{
  "d_model": 640,
  "d_mlp": 2560,
  "positions": "rope",
  "init": "uniform",
  "lr": 0.00174,
  "schedule": "wsd"
}
Each number is 128 + 32 x the weight over its row's rms, rounded and kept within 0 to 255. Layers, rows and columns count from 0. Numbers have three digits each. The size before them is the row's rms in percent of the matrix's.

# layer 10 attention query, 640x640, rms 0.0485, rows 0-54, columns 512-639
052:174133100159139148174103202085094134127183141074114133142157164107111080152176175118121155146120122108125147164095136154117170170148143175069092152102171154104129159147100097150152127149095218115100193141123098116099167150140073148160132184126139110134088091166156150080152120101092128138159155134119087141141128077124082083111131100079123145117119144149149155124168107074108202077120
061:153131130137137107091157150135108165083093121110147138152125080134126102147103136112156075159056111139114141159101159156082133110116150142090085139098197149152121180135113145111189155174130126071184142147102181154163106127078154137133116114143171168118064153120182129129151119091100083117159123126108124151159157041144111151095097134130173131073152129119161146102097211118140074122122
060:121135158170135064155136113073096150132110147098101147157108084106099147188197133035098114108127154093150148132148106101108128085121142111157129122144118152114103147164157133158102140130104122115124143163091070140119134181187193107139140117155181120079080116145124151110088110120139098185146160084207121090129119131067120077107069153090175095138171111143105200136147110120166094123112
057:213135128080085114131147148091103069130149108174157106110126070160119102093100128124067151179121153134084070155086147140065113147107179128123123124079085153187125125098099118121100220098192124148130120148155093141173135151195096104103124124134123074127083075089106070130143140143058141157107145093155103125130200086138177092076129107197102141129198133158138164087147136143144115159117
060:115120160086148156112168139183164131119186119188142118124124117078109115130107139094176084155216105179094117132103068135085158159164129235108166117149101157124128112129175152115131134193085194102154134106151194118111149133086083179147159177130114112094116121143181150100159129127103143144131140150050101197101164166174139175156078089096165115120101148134168115112122094124102108132106
056:093091061145104153081123158120056134112117115147098096085099103124127196183101108123061197095110164094132071161145135144131183206137115134136143096136066178129173175155143125102134133098118165204113055105153069182141077132076113096080119083107181121114139132104141135102142112164156116119142141137140128183138089111141154059162180051096168111156137156232137125130107094127206156171116
063:112124125201154086095114148129116116199108185151062153135106135140092165102192142120128137138166119117060099160118161170069147135137187162131095093113154113091114125083139194084135108187124109087144062156134157102145138185147135127139159162156114120100175123149143078194122162126107093117113110098056152143152123230136113095101166104060086122131061167113089126085158084129087071123134
062:130139102113136075175121135180158172121111132137193152130140089075099157108168095099142131092206085167196102084117120090057201138168121203170113178133088122126109169100133147073116121170165145148145119119175184109065103120144100110165098133124115148055156142108111161125165115143155098162105211126103128170143123071072125160116058139101072140152135151111162170127132124054051133136104
063:084046205149133151071153074099115058141120153141120118141125184141110176168152112126148148178094149151133108141148146182167143156075040114068137172132149112101144137108148107171110149055141124072101125124123089153148130140146118097065142070095141168105115135105141153192129140135150154089158145128129142094170090090165147078151064171188142165105110119123070135140086140133189115151098
065:066099109132170109089159140139106159189149202191065152091162124129113198097159137153107167096144198098091060125069159168158172074106168108094096145098183110093122103051169168141150100119125067128155163189153123079096156153097144151129148095127091111140079114110140125149099102051104077136149081093089160132094126168053170118098222140153133100046083124203126147071153104105079114164165
063:147138143060126139108164114072127110113101083067108131156081153124132148084142097094175137158177074105144129164134153131143106180133139167174172159149111147119192140160203113104106144094202133126143170094143118114115108164106130084102107136132073145138143135115124178124104146157087139118083156191169143177164131115126174106124056150071116109166187159117152146161119112092178114186086
073:148128155042108146065157100137121045081115137111111107133103182161117125158152117149144097110126186116188149154161129154175162147096139131134113098122114120151091163161153074088110121090138121118138169107062118143216168176159149118082081105125138150109161117128153185133114138157118224126089110165124107094127121124147159119153101150127157118188114106134095149167123104108171136097116
071:161055124223118117130108152137103133141129167146090161146116105070113155126186058159156118054164102131154177105112121175172129086070143139154125159106161063147122114051086161174157096054129127116093064095135133097198158132104094088094117164138136108075101132118102068100183072081103142091107068127162160114143136148088075073185191177162146128089109115131125193158127151159205092155101
080:117122129180124099156129117146092148140124199129117107169146120166124142111125185138123163168153137134091114109124174123144153100087125144154089129121133094090143078064109111169177139088152101101139114161143126046128160096185099148137237143117139120171107123107094106159114118045108073141119113075104180176109174160059139116114167089141094167079114117147079121156144109104062079122181
073:103139144200120160102159163136154101139148189176110102096104094059120160121169139153149134096118162130076115104134174099152157144077117106115105164088147045130113081061177143166191149080111103140170093080119130085174127097131072206155164186123191123108104087105128114169149123094169188171191064083089137132095128161146090086110168135173104143098041078223168139093138150087134069131170
076:087166109160123134206136165130124133158178151099177191119137104065132105160126182101147091143106081150070093104115102072070161099142137090106172168107165126131154073121053150136122185118111135115074172078176160135094094100112159131154170119131147115101095122136075093084199118102159106136222128091056089179131087156151114102127175164166063123146115120132096101097168123195150123148200
075:155156081143188125119101105140078145169160176133120148116146106069110177134155196101138138136074134142132079106081128128131168101127128088150090142053084130122145052117062147122128091114158112101097173151140167101057129150099089142146190128145176072106159073106111107111154146074162114189210135093100117173142132163101130129155158122144118087114123145134101140142142123052127070109168
079:085178132087119107165144121119127146135122074100115108132142128090155113174136159089113164148123117100124112125117046107074139135161156127092141157086134159120177187160066141105057106168128152175151128138099133176141080098126174085171118120145101076126079173166099142038148083166137114156172195143140134111095111148143113134118118144069146064142163154135153089108133113177201167142116
092:104178126113129135156118161088178176176099112078148144138178061095173077178126145094096102119167090091131130134076027128026160120136155092085115156105136135143175160157073139091060130131117152168126180160135167211103044125105205135109144094083087100164110200178090149084148147171092097158129188139105121130127155122193104142122140162070117111177148114098115101095126119152169187140087
081:130162085159088143111094127158137129141140125171170157161095147131120098105186094172115177157180143127120135134206152134158131117167152119104121168162107133158098118148186142125143124089163131072125038082102111117189134144165099157092107162152106145071105137105166144143098119135114049115062098149146135091109124118129140111064114136198108075095108122170138106135107158149094148146109
099:127162095186108113078072123159115118139196153168181108096086136117079099159158084095114095201142159159109187133156181129131111137109173091156120190124110106159120104176144102137106120108164137108141057043119150123159178137171088153039111185123149142056141153089160134155111082126145102107051075166169133078105139167127152111104103154122139123113120102183162143105129180086089109081135
100:123080141096120102103097108169103113084148113136138148130107210094113131117141155149096178089168156112130185089171167162160078089121172130145144083114184151109138110070135119140195123068153100068106109107138118107149139098100087169159155188173195166125111083074188120146155159131182181106109045127114100119089159126104137139150141097164196140097083150145123111137142154098122066136144
106:162065154140070156114104163128186084136160166126079140155078179139152153074068136126178099145093110173167154157124114070134163059118053163139123103172127098122113132176163139154165106171149085113159110117117098142112161121147159103093163087128088121084136096106143126188083140173127101179088112124178167165198106138111161114144067154142115132150129149099138122177141129073101128121110
105:089202155156091105102157124090100154099158102072138132123129130109099097187096137062124084147073119156119168142100119099106130164078128133145152193088124104090084129148110110137155145145141078143115172133138103167107155155098119141141136129108153121185094137115116163111130143147121122143160127145131098136132103102179128104114127082146104181189136155120178116094136186113087099140156
128:123184144111071124129123138119156114108152071140130101101137130142100147167150059148121106139099108153153140154130110148147115133112097145144141122128148100126085126144149105156189175156140109186067168122093105141092109110125142091197111102164087129080069113144143141127141158161132078136141136136133165114100119145156124140111115156161146112096097132150129121081126151135118073131114
121:151149098128105155095150134118127082135073147161183139131098138172113107154090114077138114081172131171120107110104116119166179104071160108141084127092176125126121158147155131121109143115112093121170158081141109108187133116117170149096125106085052103110118108137129144166146104115087095183163144119157144151095114128164067121147091095108149138133113112119098182072160073136137113068090
136:137144179169151177089123136091090103129145103103130145131067133061101036131164131168121213130174093150158161145164120089127164191123100147113090115115082146119147180136138144151095178154063146085095151129156169106131123134112150049130167148105125138118166102073064156152058067155186110111138122109141112134138141080165131099174091117048148172100127169082163142158075117118134185166140
135:107119146141103091094133103092136124102122123109115157132115137070146119061064143099094075107099158165116109153086120140121119130105124077177148132159076082156119140122120066077106121162146134166086133156154094090149107085127130114150187159141091159136110075196199123092107103155115151178114126126097043176138095122188119174169152112165118115166143130123108154149161122114150088161133
135:151158140150105105100080138131049165154155149164178123136154158138163175077109125208136119081131144109161108112137132129080110103164134115168104129126086103138086100207078095149132088099133075159144145117146100115089124094145141115145255127084128102155113132141165112105084189091204112108144095135087095170089190090080198134165178069159165124125078182128134139176147097139145195121125
137:087117147044180170164094071162112141093134093108153140129136064129105086103163159121124145116155111088138120099146088185111074126035134116126138100189091163186146152084146109158157135121149164107078138147086129122136144152127089163091070158091153129150131119181084126042182087118167177089159145101123079082102088138189168111121095054123178124187063100106168119079144105110099175153118
140:131126069125106114077120103165153120112131105152153154085091148150056125165119112154156090169206154181150152139107138150076056146124110151101118118101151157187157085123105167098109142116167179074072120138132073105111161083117100158160159148139172125164113144152151107126114109136146126083175127135096048154131099116169096153170140109144105160063125161034155089081107015116111137178089
140:191099147120122132096111100132123119116146195111135089121147126134180198099173114188137136107123113117028140156148189141097116167161168197140147086095185079140126174104014131120116144138159151124149135104119094164116092139118121119061111192193144118136099169133142140106065078141157184100141113175107137130134122112162135093132107148157115162154093150161117120118135117076061084158094
137:094092120080087108095144168108196152108108155203126120101085163113150111123092116151125097109103147163163116102142150123072132169104098109135167172138165114088112172129080102121103155128111169067145174091091124110144161074166103150114110132131082130120114141128191195131104144131123102137105148144200156144132163120124129145092132161162142162143144080121148177074084151189143133163144
137:090091157132147130106121107151143108155157195131126131116115143113147139101123151079138168124163115115128168085160115136162019166095097125128146096075160150147087169112082186165188122170110141085145156104114123122133106141144143152142124162060133155107116103153181163131134129114161149195114168079107119174105142136141113065124195180169151156117041181157120174173173135109154141122161
132:076098109122126149102111179104198164142174144194127164148119223138140160152124113089137061064109156122115170095135112120049129110104079100097051175168172114112123153134143131076110171167131129098085152161123115141124117152120136174159109099082162133140109149145138125120090195106106075113102104115138134142139163146099157089122121090114087130078090108103185178135096145101101130124171
139:083109138137110140117121116179079092121106131121125116182147150075167170131176121105142124135184147133126151126114159138157125106115064145165150136085109169134172144087125171121120097060076100090202101146109122136125133106108152060070126142166086154117133096138154094177084101109145118094147092053067127121138193135178158141147109068121083139138168124116137052171153134100104102095125
134:140109143103157105121098167115097131108136117186134072123149156133106089152150106171151082175053136160144143131126139129149093191116133157106165111101145105169184078176164126166126143162123142131177136156162146188137144148079176089152153097172085093152104091181092161143082122183171134114125172148123104067107202114103111100097100141141128114074107094159121197077116134174133132095124
137:105083132162163137134129126089124148130090072172091159144100095191111085132150065131147121168156122155124139099164118142048149105167143088066091130131092151160106137111129083070119182140141164118133159171077122106110137131138099121156110111107097147134126127180148150095174112101086091131138144063138103158128157105155119184150112119139166119152161189123077133162120054098104163100131
134:111138161160149177143171142156137096078131158109112142108111110135181159147134185115099175119097188098087156106169114124183157113130145217107103121129095111097151140120091184134104132127146059109112119118146096168150188144134168117143109103115119100113123117129086098127187159161129097156130126123175090129150109150076164134132125090170142180151132094138153152181132171098145145102134
135:124108123163079115112157175108141105101084134132150105106084103047147098116140098057051084143048091120049111142170159134124106131128135088155126131139119133084120108127140096144098173121149124112179111145066100126134153106101150115137136097136176147124096118136097128125087104085079084126102145159128125096116147104106141151124150129104134098088116091150075171109116131136131161188155
142:094138070098145085170141111164094180137140121138173135155163155143199150155197096120122128097124123130139096111123117161116135171136140156147099162151090141145148030153165149123155154154105115107133107156145156112146128114177117183110198140089124132170141139025130206179142115164160106130086089143117146096127123185158133146154140082114106124116137063174114158110102184126132115129160
137:087107081063149150101107154111109141114119130129116145087139110078106101114155182119147152150115092125139131095157098098153090135150117101113154135157144170085096014078139123058128124141127155132185119131117150180092080094150118127133191186085112141130135198141105126158119150071135155094128067124099125176146117150117123088069075224220127159155143142118119166141105096161096131118119
137:110140161117086119197137194092112127122131138117073129188121102124127147134135131175087095054142176129119147145158106185204132151113113103115099120117136134102139139134156192149113090133130104203111136148116153223104135096158150086100146134123137139139116132092195103091144124148129160118121220069084162121151172115176141139115156086063163161135107178163099155136116137160180145139139
143:114150084147219092145082110158095125147126108110115124134153156075131082131144115065153106118088121125152124094145090103134160080088112076122114096130139142069113139101144186133140127146166108108126066090150123148139094112137136154097125169106132144069103175091119124133149127141082083107182051181066152164159092152134163119126154118155099166138092153136153117107122128148123118140190
141:112131125110084147151085080093102171105137095127163159094126173210196147089165165185129103157090092127113155154087134096124158092070090125044045105133186049141111177176131121134080130159131083135122112144127126121131101084102087124104091118118122150149126129122141144137128141135033185112074149176106103099164117096083064061110093181115147130152088140142169142112154145059201120124108
133:109097129180115162118089109111093185134145150202142100107172082135096117125102139164126136153111163132182118154155133057120133137115095108113109118101099135075158102125165161141120090168108049126148138134153146088096149096156128217088148121141137144083114166183138148083162099156124183120140128081107103118103150141115129142114118128126163134107162129085142127142134130117088161161132
134:137116152151078119099142138142076075097111164122067107173111147133103140090153163142106130098142113120165117134083134084206136120116130145094088143161116100093206177154112194105147054076114117075124124129066078143138098098147126157107159176131158124132089092119148125098091127153106162144159098110116096151181167118135091122166171161111135124076087141155140182102049079081127134093088
142:165162134149102170134176145143129153117168146167181112077096122117127124103097165123153195113129127090148128130122151090056106133144111098184160081127137132122123149109123169103103150097113130122162152153105144131071137067168087195124097193255136137133116155143185142130163164133169121119111117125128143112141149156161131097119124121098122159115160139128192206119109166092146122085136
141:126133172123159107159112184115185072116086175163130145098113127155111100168125125132160141137093145158123133161116126161168158187132213086089138151116083172161131127085162105088133133144101139123114172168135089130120156169084148085123077138149127130176142131103141132138138187099159087135130090064101109098168140148125151137121188196122083186130181124118094096139120109098178090090126
133:130075144069131097163130146075162096129078121142176151125102140161129122101182131158190163113132101145090113192122114125122109156129161105126198094080086149101145071122179115110172131099205165154090096107073098130102072048146123169167112175228144133091138093164175152146103127115175084144170144131151096119118131106123152165077172126053156123123157182107152113156067163105138142189124
133:104133124147145103141137117217090107203150091147125092127065070113166118149139078141072156167115157136114130152173155136112157183194111054154191102140111111155107082152101150150053142101144130124127137115156153122145064111184060125162109210130100119102069053098088162174125124122152134155130089143053110150109124105141109147151172136148122114177168113090130094134114161136150103137056
135:166103104107141122095152139107120145167119141166162108128129119117105131091107084131121139070177075090097179095131123169106157101060146131155128146185141192143185124101107113120093176113181140123109109151167154111132142119119107150124183140124116133135144095139100116093111146149150159124151142138077092118089139118132137056123137138111164125203124106163115078171240143142132115111117
140:107109133157128131152121185127125119194098161132117103112180082196146148114110149139172129187148118166126126114202182164148099140106159142110196134162160195127128103117139135115166186158141185126147134119090120131077143076101122151148172204113099110130180127145108113082105067118143117147075082140123119082116155155099154180130108091128152180119111130151094130141084197136184121154098
131:132173141142025076152141050100095154081135128126158154136125127130140162167124160145171139114170132112154153075117125135066132149177055122138109111127150167082140067145118103129199097135091176068151072174101165108167104170130105107102092161125140160073137135163111128128166129111178080087102156151121176152122117150110165159131179136122128118104080112141107105128085132096096088114091
132:092079159155099137114189181138137142120100100103070162149134162156243144183172129157130131140119158129190120135177118164148115152144124077135139153157134173129109146115118069071153111191100147165121106162156080088084095130118137117124127148173139108093088159180128133126162119141108126129163098084144109101168127126126110173173190135072123186153100097089100096119152173135183181141157
# layer 10 attention key, 640x640, rms 0.0486, rows 0-53, columns 512-639
057:081098171179093087085144058155144167152125116134157188143187123159149116072135122100092123044099110131113067112097131144131116091144126091145153097098124066123090103126164140122059136141141090143152115141195110101095102108162153126128103129116135118114151129114192105154148092131152172103127111156115141168164099177116132154131137100173132088101123147101084111149129132107176132194137
058:098068114140101106144120134088076131214090150115145176174183110092130160118161130136121100124095141182083162095148158153155121113110118132129121128122133125138112081135125067144168116095129164106114033159111166213154172117160119120068148120155163184101131122088158122187106092104149175181145153150165165145132174121110137083109157108101171142112096112121134149107115177100123119229139
061:157117084079132122065114126179151182155131093162173075092115134181172114055152131132167169157149134170117112088155161109094132144110084170100117101123157058170175137105073131154164134163115170126121100145138115127099136154127149189080143155114120113132117161095118164123133141089100118107098099100110123127143175141180112139090098153147101130110101097173127130087072091097076155137054
056:130080165150148129147105105132085143164115144148129154140167185150123156158126141149100165058166143120143122105143079165119144158134079113068099137127166078089126144102110236126125125108125103131109110120160127121140146126158095114112175091121157141143157134204094169139142144171140097125146089121172130121051061086138158145110175124109135156117102140078092095153108057140124126158142
059:090108031145083072140120127152095103168108115093129171150131146080142100122138173179152130111056116126077100120120103114168117151119109129149089166145156210171109121120127163137124134149165096161135064099098118125066145119189132144091129122111145169147065149121159157085196196114120146084127160131160136129102142149104129057163101190179146188148093135126109130167151124121144126127117
056:140146152134184117081160088137137145176171152056165131133132123101110076133118100174151142132121140167119091179103175117103117091078148116188146106140164126177111121084110076137128144144067103067137142139166119114065152137184143088127136117135134184096147167157120153143139148119075082192091126101081126140171119145157146138036120151132073075137107141106135131117198102142102150167159
062:135118177116087180113124144139139142112201095108153140113108146125087085141173146129151081083148139150131169151112117154111178062088129046197120146133083119141134104153093190162153138070115106118124106105109096142108144100146104122097133103083179189138106161075117140112155114114158131142127151148140141132132075115131131120115172137097217099163162052107133102147108154150148112159154
060:088104128152160157089146142114128105111144105054074125111144126140114162112082105133137116109136138094132150122155087126119149209043137049132119134162110159152121100130137094176117113071105106140144116181108130129135127117119083112140131153154177142080137083183139105153158147195093174129088118137118092157090096134128092104110137135121127122092133093137082158180088143191104142155185
060:164090123134112093173132116123093163088137109160100137113170130175099087133126182157154139124206114144081189147118168105089095123155167146134132059154212111140084104141146154148118177164147156109100143145133151103131155153073106173131146146103074120197130108101166155093147133109114072105117133132104134190138092104122067164146101157132061116187141203091150129117182118160148104152095
065:117132159142071131072132146148072073109158156064193124146131113142152110138116110149128152121097099132159126114116180198156102115131115037148094114130121130155114065173129090115161130097103209126126090154138132182138136127136099081122104119082167113070126125134086136112139116172095162128133077168108084156132105149133145115105104147159142138176142077167141169112066151167166047103202
070:124147121128156088160172143153126185142114138157127121092166115127140163148118161140110141129132129132125103096132038111063155160198158124101088057156074082048091208115103147141094118165111116129167090139200120161125110120124197118166080062202128063133111113166113134123170127124123098132169199090117135106141135107187122156174120090082111115059154151119119118124108108077112169130069
071:097127100121158208104130155139179152177161119155120122095128116180090150141077078182121111099103108096043112158119122176135123180172118119142116143095119167128095132093160199077090102116140101066143154134134117143124137150111110105103148084110075088148153121117119142190139106129104153113115144122097140136177176169122151095163123138114118084109139140125153101129218118158142100171113
072:054161122120158073126143174153098089084129097054142200127167106092149094128110105136101117186138105125103130149138106147103125134139140104136160142206127159136145107215132136159099133139159122189132130153099176231141138090163172176105143113120152084069138126115203154118103176184166158159161115132130057141075069133150131056053106138116101109176138125154150127196099118119153108131160
073:132176130168118083120139119152108075112145098129098134158128151090202140084169144098113138134126167151140147082109118116120089112150107095097148159151106122142107135159112194183162076124137135135144102100139172152113141156161119131102140105148150149107109164077148103118079123162115168156161146164147118073090131186192146090128159165118148087137090117154156196133067126112135174116130
073:119189143155114101176087162143139155105142092115151175158125173075163106160195091124131158168093116127138096123157084189129133079136097132141150090132119140127205133206098150147090102103166162164110127152116172154141101070162153129142173096169174143094085108087147182109127137131139118107094137127128112164061157154131086131098110144171116127124167120111106144200090124138119138128105
077:102142156157125074140149115194108097142082118113157076157146138090163127133109123124120113130115147131165199093117119139089095093151148148096113154122136121132162141180115124101088098124127145219106127119154150188119159084156145171124127076147162123124167103149131122081132144107145143167148152126132084096079112126142165135150097124152131119138074124084122134117100120062127165117129
073:169125165091044044168146120131141154097167111153202128171116144091181087140130116121136126111088105143171120107180070115117115120151181177144191105169162135119180195171084167121144088168084123106079109108167139172147082092204129142121117126147120102157125144138139113101127143145143073141160099112146106088084102182178142115169159088157096149117128182075136139116130111083092175113131
068:115092086104164156121144207172140189156134109134121158073160134112122096081099111149122080132049135112108208120139089118102112106194133156148092092041129168090068160150152143100123090162066152122119200130129110157101193165053163150121111109043083114163178081158111071140171141115126149128123102167134088074121111098155139123175155184036139143132110156110163149075121097092136068137123
080:147105079160162059131117134101093077081111159127171079083114152110172141107120072160081111143050172095125169186128106117137115148129141109157133097087071154098096160174118128099138115184119091144136154164093114173114120153186156102072090104155135115183166202169176100111120158163114121112182200123173109131072110132143178138164151125082105131148140142100140130109153117076127151135180
084:180120076130171163061094130134169141135146165140125092077094095185155159094118108115123116151126090104123136148080159168125146135135145119125058147132101072074095131068179102166133070112154105116146133154126137112094155243122117089125116110065077103143167112193100132222181111134121134120092145166083178178182107102113202108115160135035186160077100155131117136121118129111112126166163
095:143117112127190071146132148100110087104044146118175042142070117152147122140108083112110120108127154146104119148126126162147185150151167112125129150099073099142122144131101176096116155040141111120134197193099125113107182181137190071099079124157160077129170153162091162127124126128113165151170162105124159182143136111097149151156186099115079128143163121124119161118128098083085149169161
099:185168115148109168061085177102130105128172161133112124115124121100123156121116112108140118150097099135115098111142177134165125144081125094149065173096091050149123047122140137124160060118156135124153107141126170129095164213116093099090110145098121107073146131147078151154139094069131157117128134155122199174174138143088163067145137150103131161061101115145116137160090160098050101096196
112:185077101050159114154101116144158106141129192163114063158146163137127159086126150181201209100174069164113083139100163151108125097107153170122150106110116125166099068094148118157114074100162081118101142144099117052078093109107139116174163136113115061129138088153102152118168136087116115152142135111092167124156136078091140122092147109119182077066130165150114082063214128162098114134143
101:194105123069111145119146128160114101139190151094063174212145149105091113154138154109165094140162098139108133089164133109108121084132038119158109152131150164102145134200039162163180053166120114137151154078150161159107133100116153109149170106086135135125128120073146105116102131120093120184103103132130092111173084129166160103165096042172129141164137159131161142154084122167086104103155
116:092118118136135204144119170063194129148112114157196137115198114140147100126137108122098110119132158095131099166118090064123080088159073038162130094167199167127123101105101152045186171167090111160146139142118194145091138116112120112100161113162146131170181126130129074125121157108120116139096139169156090119135141085148198115134136093083099099051172104161120135119104124115141085121145
131:157180111089098083152124091131150047172075130117109149158177093144085135152151079096080196099171163115118128134136133140133154086119062163155118073085113131085139112115132085150173151152094092133142202093169120109142123087158171143129130138175132105134111140081123098117138139195152094184096142111141170125115143153119070126140042190133152123137099095125159116109109134116114098145074
131:159192096126152105132120151089084125112199161096096120077132142095154099154133056134171138140145121126170146156184108091124155202102141163145153084151154108067140147051125174155089168169085153082127133131162120157156141184085119121126145155104134155070164129107095114160191173110097084112154130082135151119114208107145114095160107116139135141167121139110140105170179102150117174118108
136:146157081129112130101120146089097075125119151116204112133132127118129077076115146097152110133129158147164133125178161085059145138098111116115147134109124115107135126129164063133162143167079099175136172131150154137138126169095128117136140132129081097110129130167085162173115083110090121111123156158157114138139095109155098189161056150114113091156120106115168151075103108093107092145207
135:134089128146111100098108172138120134131193149141148130172084130134109155110078113142054102133064140114137094102102108176139090169177137091134164110135113096167101080177109119166143126146146123180099155099145152115164142055151142124185207163139142158132089123169134159133070157116148151109107122127090088123123187119092132144165198110126145108092116124109100130182150107110098107133102
132:112116132110121161143052127142151148115138100195171138154186121120133137099161165099117150157139181066134098142115106100107075116093136106143163107156106210185101148107126123168194114149170133117124098137136158114141097145085125132124123119089153116155121063093055051074141150069135176105158124141059057133137160122132228128115166076141144125208079101130176092093173143122146181122132
136:120147121124100138131120103114156075116166155174118157143113161166111116117148102122126073141118089155100143107173144116168104140092117106098113128150160134188137107085143208133152107074161111131120142127061162160141174090138168200107158173157133136108076112160253113113106141121094125111157120191102045117171119103184062125107078127143142159094123149143154156056098090046136124134154
137:132111096152128104081111149152110080061106159180111124129119133088140196152122121164150074045115158157116150129148180177114115191169145133169116167102168149178156092085075121124131152182181120103144148188123053140081105115170118108069121167075111143217136101163102099159097109137110141074159124147110138149132146172103138105166153124173116138100145166076148091093120121104107076191084
134:125142133112147181143122161157123075164145172178005134147108118177084099120143139144134125113128131172123097130141115148092141138087114068173164135105197144184120124220132130175113158144154130130179154090100170140170108064141112108138105117157123133128146150140153178113059141083132146133103170150112172105139126130175087092103092108130153193169129112134143142095082120168125144138120
134:116093133149153150117103212157115140145129153142080088102121152194181147082165177079130207158100126118104117055118112118141079147105069163112156108091171143159158193112113099119126118151128143140157155078119154192129085177106162150113161168115124118068144185129077184145118120153095171147099149128126154107094122092110187116109178140110106113162046146142142154132123100133142083105096
129:083121117107141149071087111131204156159133135226144094173115252064132088129060106098117080098107122163127155064151184099052130138105029106139112155124114145128082164098105155099090178102129151107069150131203172106103133140123109144114088135129165096155133153109189172140084141143127145118088132147132066135096134089063093082090133099122124180098126125124183141150090120078120127104143
136:106093125151130155129141128083077109144106146139143123111143130081146090092114064087167135114143143155129140085101165157205095154128048129149136152134085157145139128100087099177170111063075123120125137115099101143145127135173132085133088125098069122106130152132167101167190147135141103115128156097091122129091184119152152116113147099074128112103163090109118163166121197112129105105153
129:174106102127140055137116109125084106098139104198148165148126147070113047098099085151194119122149091131154127166152139115134067129101100168123171136104140079147141126188147139094119164159113110107129146166146130141150120150110098130122117102086073147178113075197144154149085099131149102122138121130131114059100124134121103141113121133133140151081115132096104105105148108116114062098101
134:115137104166165137124111116128127210090140084147151151133131078241143109147091181133121151163105134183104120146131160221147142112123167189095183153082187183148066118136163128095130171163126153080103128152113121122148135170181108107134087083122157113145131172162166168148174128156050088132140120109105111112110117113107070108175087146115098169083123128138104130153071133179130168084097
132:130143169144128255215140082131152114090109113102060121109160160161124094153128124082125133123118119129126183102163133142211165177127091136123135088174127056082095069131151184133131127092160103094141097151146178182158062220179133102120126152077131098128162148136120097044163168087152159135155103112126119124156149125072135085095088108106165116172105133137095161211110103120138114082069
132:107109147164139164163150163156124113078090146195092104157102160064179099122161088109067070154125116139101139115157153131063139118092136099086096175155108138088105152131120048154115165119139127101168185107116093119122138114118172153094118095091124103149112101158161130099146159180108082142112119093130137123120095144126074126166146128150099140150133126110101162126154103091119162172191
138:142110131107145087161130167134106174141155142154079139141157142192077174152153107104141120150129116194145146000112092190104165188147177137146114164150068064174112080104182137137138106128167093148114134171081117074108145213201131175103098091092151127124138158114145168150202129173137099124141121133142170142108199128177122122109126152082148151160189148169078103126137171108140128133107
135:041110096077153086113125182142093144141127141119113139118104129142115151153173158129082125115121172183149131111149096090125155126131194178095125153139111122184135000098145118096117088155128082134099145079153108186067180112128122086185140139097150115156149148174109107185052149168141196131105071140126067166184138043139105085125152171124135126085127149090140131165100133123141144141141
136:154086104145118103102132163109168167092166145110129071138090169105106180100122079142117121073113186133179182116111188160188088124109178154160151152121146169171142056185139185079098118141088112185143146118107079125060140074156151142117191093080092112120118132116112109124161120108123155141154221107114112159108124130159157152120087186084093161151099131155154161120097143179170091104099
139:115144133115164119141090085115115177149132119109130109121132202181158115143152122118118120154104084133166159118101069120119152116079208098126162095140115158118102064098184132175141053118115119103122151146133119138115102111154123121129124109118120131047144149090080060122152141132124119114122087187074139104201146122177172179153191120129104145096107086135155186071130138174126090141093
137:173172116141120179109108042087081177147125100131209090094135211136163207110122108098115174119080089162098091134076177063150101094118167155126080107105121000163104233175106095220069160102149105108126105122163142140090130070159125111123193159070180140182115110161148171141132117085113160145065148181101077147163156090105137135104145150142179179104069181171157116098154143081143161124147
133:126082137131177121101128166081098129169164196210070117120122047111038056118122139124111167187118109143105139154171148049097119079173080165065171104107114128064161160078094124106151157117130146123124072132071133128150153143130130127154088167192163076058118107086104186133153138136090130123095175112153161103148148149118077142142097167142141135163145139101133116127152071134092139141064
132:111105158151108158106107115145097171093097114098060113167103152089118132108158159109064117150126137145150124127078131109164129108167109136124051147140121144088185118152113152089152115108126119075151160128110071121148126140127149105063114117137145130125070102077102107096111081171094078160134129137054118124165185103128077142086112088106096075120079162175148162143067118140122167107116
139:135138118123110079095094138106102136086139098124116092133109119098110153116130145169179163080125112109151133133072168125145132151122098118141119139157169080111068144074162161054110183113126136105129136126108145103057085079111086138123089132212123133030145131160105107114103153159141152104073190060098118154138123153187093141136065122097148133132137152122150143144104144079146111172213
140:078147144058125069142165110071180096129127155169149132166174086181150105199147111163176145115147128136089176128150140128151121104127108104094051129166101085110159117081152140082138140182071132129132150150155098123111156122135118108085105143114107142209127169076163135088091153131123082157171108099078175086128150126118134171106209135120083160119134134161107151185129140136165110062152
133:148031122120132119121172108133129132090096130146173135105136156161116150113167135148108137101098123095156158239112145176083178190144061151120114102088082169071201087119136133117162126106200182122123148168110112134144137085087104162130173107135143149088135152177137127107128153113152079108114137136192072106136129157146150125105112138085186072201130158140148130172078202134103135096123
132:142152134113143114087206120188124135177159143144088116131145098116168067145126135093112202091120115117072087197235161120136149164116178052111098134196156124133143118131084192120099130124146104126103135104105129107141163149203086154102120137125132162076158150212075104156131106122121154182188077131118053138096114144150116171093079163125200074124091075120066087166170188140150141117177
133:121115161122098121093107111103123109113146151116096102162102160114130126023110158148179108131136088111126170083132185155123120089103187163107153103112156175138151131126144107109100118177114105155131131123128145069148126121181131122134097140150111124140151136123108154167175101164135145143115181155134152106162192120158210074124152145128197122190118122121135095187211150141139132139083
136:114126137104125098155105150112119122118090137157134102120169099166114076063091128140126064167154164142094121127145112140153092139141123100185165145179105200089095127118125162106129161112118139106155158103128130119179137092147134160133108191202093088158127109114162081155058076184103160120047048168125119147028146101123184158058121087152157134154156164129141165150103228168153110153099
130:107206151126068114149132116119122132107150100144124111119170119121178152154118100080146159123169148121094112109135131208080134156118067092190182126098151126153153042087133087129141143109090130128123072171096183108075149109094103161136135159208153109115123077211133101127084145128136098126117160122079185126114069120070143162120184157167136116080113136196088118127105123113129142122107